Each number is 500 + 40 x the weight over the matrix's rms, rounded and kept within 0 to 999. Layers, rows and columns count from 0. Numbers have three digits each.

# layer 4 MLP down, 192x768, rms 0.0851, rows 165-191, columns 128-255
457477504477525503511546514449476545489485460442536466525527466529476452506422480472558492442541509496534498490539473479478505516470512449472470520519470535513461450523497490494488487513569502553531530501448449533508510539528531437491557466485480472507472551467467465528510442578537572473516495458531598448480517469480519475478475558481506542544494544485472493445554426501496510497523
434558537454476502501498475521535518460553498499485503495494537422509436512546513461540450411489533558465506468466491541505536502511533524523500498480532525522532445535523506522432496539447512458537530461449499517444507494540530490466530521516466454437512437446448505458529414521615513457492554541564497517502541548526543510523517544468547461515494540525478460530422508507523432509520
556496559554493412490487526514489511555422466509495442495524504514453517465480504533510431514489491515548502578533448481525523468496504534470546505525467506470472492501519446559516445487529514489565493476447525498481473473476483522445419430453584464438519545507479415520487496479494499511481479539464471482487442512538525522508509509512517506545468601536490550455505471462541538442477
525466484492433486533512532528429480539577514467522535547546532498490457441416518508519524461490427568494473520516493482504506419519462490513439535488517443465539556521536467588491443474469469493515514418525455479461514456508521527483480593449475460479453476543532419531544502413522516542468427590453544540557544453549500403494473459540531478593489521535520475480500469432492507534467
493486500504520461453537532435531525568500477490447454509498543458510523492485539486478488499531533501512444581467493528535398571499491514537496484467512532517490433517558537456503477501536477492423449482519422502373541572502507489435553495520487566542491456548467411468488576543544520534473497446505474514573529494504468540460466504468435515493460497510481548415466439504549573521502
511531545514509492444490516462553496476476536514519500488514467473557522528565440554526498544449465538516474476522470506490557450526503487512466495542515468502539453503524523534476537491471519502577451476483501490521427473486501474469529520485505563533434438490491430559543512532530493501436519535501576486457585451499466538509537468510494544455483525524412494498434525446489572530474
506521496513506514494468491474537573452460623515505542560439590554441531508520498505477522513540565527540495502454525560464485459415565496513555515460447474525451524519511528480564541403522502439428507421520519490537493545539479470499499528458508526532544509520502503506523451495484479488390544524548526467476508439528536524478460526481452547501543448449468493515488495540439427431433
544545559400475572492458531564510493512492518478482485418523439478509484529504510567498498468557539469524549453487518550430504527450531472480494490491494537449486494490490502566510472455534583531524489539482478488531487464536482525454541464499555478482562510539471520519565510521529499435563514539464448501463482500473479472481461550423554557500521477475485503477515557503502573470465
487498570574491558411529500498436494498511385486509477514469498513499453584449492489495571436562518530517535512552412489538495530493456540444452483467499468493601514483509526482529532523550448522482478547501544479513544485576415476466440452556467525417488511449475454476444506520468461546497445558473472521450527557494597475512555540494502494508498579463540541466532504529492615524523
458506506554506422511454463440565485511482494504495535491505490516551563491440520495418555557518448527520530500486504496512515462521565515482510462499544509561493522459441514493508500387517463469502491449571500548548426552509515448452510457509547447505546491541524514517518479528489511481473493408529506544508489464464457510530458521495413514431473491510544517513555445501474456469438
487498493517543576469504454487487518512496414553490504462473490494469477515492500521497477448465477534516493553494519505544524487489472466442532506433473498518475485541488509522523477441539513520473519446490583521446429490512468482548598429454531515565495492497532506475457477460555397471513535441507535399489518531512523511513428496528546474519491529458435472528530486544550535476464
475496562539558535480526462502529493488510542463584463517442423455550524510468560446511438636458541405512467516446477452550462489530528501508579525465507504550524465547418527497491505572497457446420466481450533511554502444520479551448514492526445524498520512510483485483513544517497552534513490509465511503535489615428383509531501483502459566448535474540510430561471588483516516546476
538469514513527459510506501514509559406518503528454469519448559515505478485512559496514469505499483454455522536493520459518487566497516497518561531546503466563471561457492538517551490454447539547511505469520535516504430566497509557492583456453517542512574468519515529531594559525457506486491488528547561503460613525537466513478401478500501480445523484515424501551550548453531541537449
502495481411430472496491447512426503426428576469536491492502530499439477552462541478461475521468433516521531486508525540470470535455490484501516579481522553455466504594437448446478425450522509543442513520558563520532465536539517494471501600495457510574481505542484466514564458502448459492443474464563459562438456502577475508502512515510522553514443495474594535452490539558575455545501
513493392558404586450574514513513472492493520517453422508583537488512549499436487472511437455500526462530509504476510494466601534509476475572478509559540521482495577510460491560494481471443473450586485531522475532551452465499559531469531509528482557503516411477430553469424448466499487464548430496488498550537524543530482585522444523614520534411485578469456535535412506551518518493559
491475461528443470503476509487481501512466542502525515486455519546504520525518446529513517496516491494485458538531464491534462444442487476506490504484500486503539521492461491530458462489497421494444475519453494504484496499535500472510472544499551431447522465529547521519479509451471505539484504416531488511462493524446538500442531492499473476598411522454537454501513473545491511523461
505522459548417493497442500479479470524466507495509479454528546475440438524535464506497503485477543511478470522486505384500488512497495558454490448474529461560467537508513546476491453457481520482498468477526528547570517440540586533474487457464497509522573617461529470566531470539519475493485453525589561506507452529496481552466490553480465514507489513588498525494418478456487437475497
483513486393515565404479492493507492447612532494494416476554506467528481398473562489466536496485559543498543457533596469480556517518539520482455474489505490489540485526517525461546520541465519462490474510466412551524492490540531426511506483503478532501494443483508413493541512541557484500495477543473523561448512492555499497553550566500518477494463485438511481577458480476544470504465
469463545444458434505491428588460550438494468442507461434551537566488571450536512492518523465517489543444513485551546489519489480428486469402474426483500467463528541553452572502456589492509513454519500543508495589478429524558487476477514495478450515516531542514499511459512513470505440393509491467517507497588480508502454525519494449534459562537530506550509528500482528505486520510502
468525475534546496504522505423462481452524481485524534471548500477540495472522459550499490478561491500538409521568497440480526456560474435496453460446404470508510489446504518483456478485427499512496459571465481462393475520502530544538484494466471534451439473560544530533504472512462556445447516534533507506456466458448568460514539460578495526557471560478526568525506531529531484489513
477490471497468448550524494504469461488516436496471520464493506478498483453513462417556547499454504466538480597543502495481425486496506485481454482486454513492489490508538470536488478499526546478518498555467511556481399455541534550526549489505446551470503541548482458512489449408577470453452408466506468405537520479545455472523444465476531495518543445492544504480502542528518381432497
518482459537541453531486496472529464519547619520532425469530498579486527499526503460473529564444621478522536455534394413569535536446551569468500574436528366486465539598506455547526478463587488513513467533506475421490501528419463528548535428492566524547487480514532553444516484465456505463547420549526442441523516598417503444471461568426560491395485486442524575528522476430462499514478
531512508525480572486523501483460537514494436518544452466573478521515520485470419487598514365435523515460562457514479431502453515525444467541527536462486543609618485496484501491465550526576523586477541484500419514527550476574471482473491435592556441469533472552467447579425471536473471467538531515534467557441526454520538395503485483525473521490480496470474515487504451466595538508514
504460436491472485501507537443514556469448474523516462530527525492510487503459410435530434520484423592517445471494520547470437516469490468476448490504503471533560554541595501504533494499535553436442499450524559479484539546576472510442483468473509429506476547567504461448481481557506525553485508496427457454438503479511480544506544519505488566509482532473552475470541424538477516524482
441554493509531511512540554496484601540527497487541467484455518523496559523493494537447490529487513549462513478451481466439528492498426506543546562430436540377592514480414550499518500571500456478531521530542500479463494500501525430416506547601506478507506508472468455506525462510503524541479450500528628520548433465505566436550505536492467553521495547543471507501504442499440468556392
491408441481517491481453524463489452499498510498524493412516463480476448531540471461444490540483534510557466486505399517470481586469543446477504595519483483458505527497485467492450519448553464432508491487557526568460508493470492523489467435459457471413544399439521463544456461442554492505491553461381513456540524467497511412389584449498446488470542484407535545565473480530413497492501
505547532481563498501464521476547546409504533491496470471541568514482534491523496497573436540499462512499560471552497506467552494498505522494500517476526498457497516561512515434504533455426559502477473511559510487486522450474505541556455528562522552480399568440416510484468501570436534539510548526474567490510503525544514470506471484510483522476470555542480413543490515451501428477476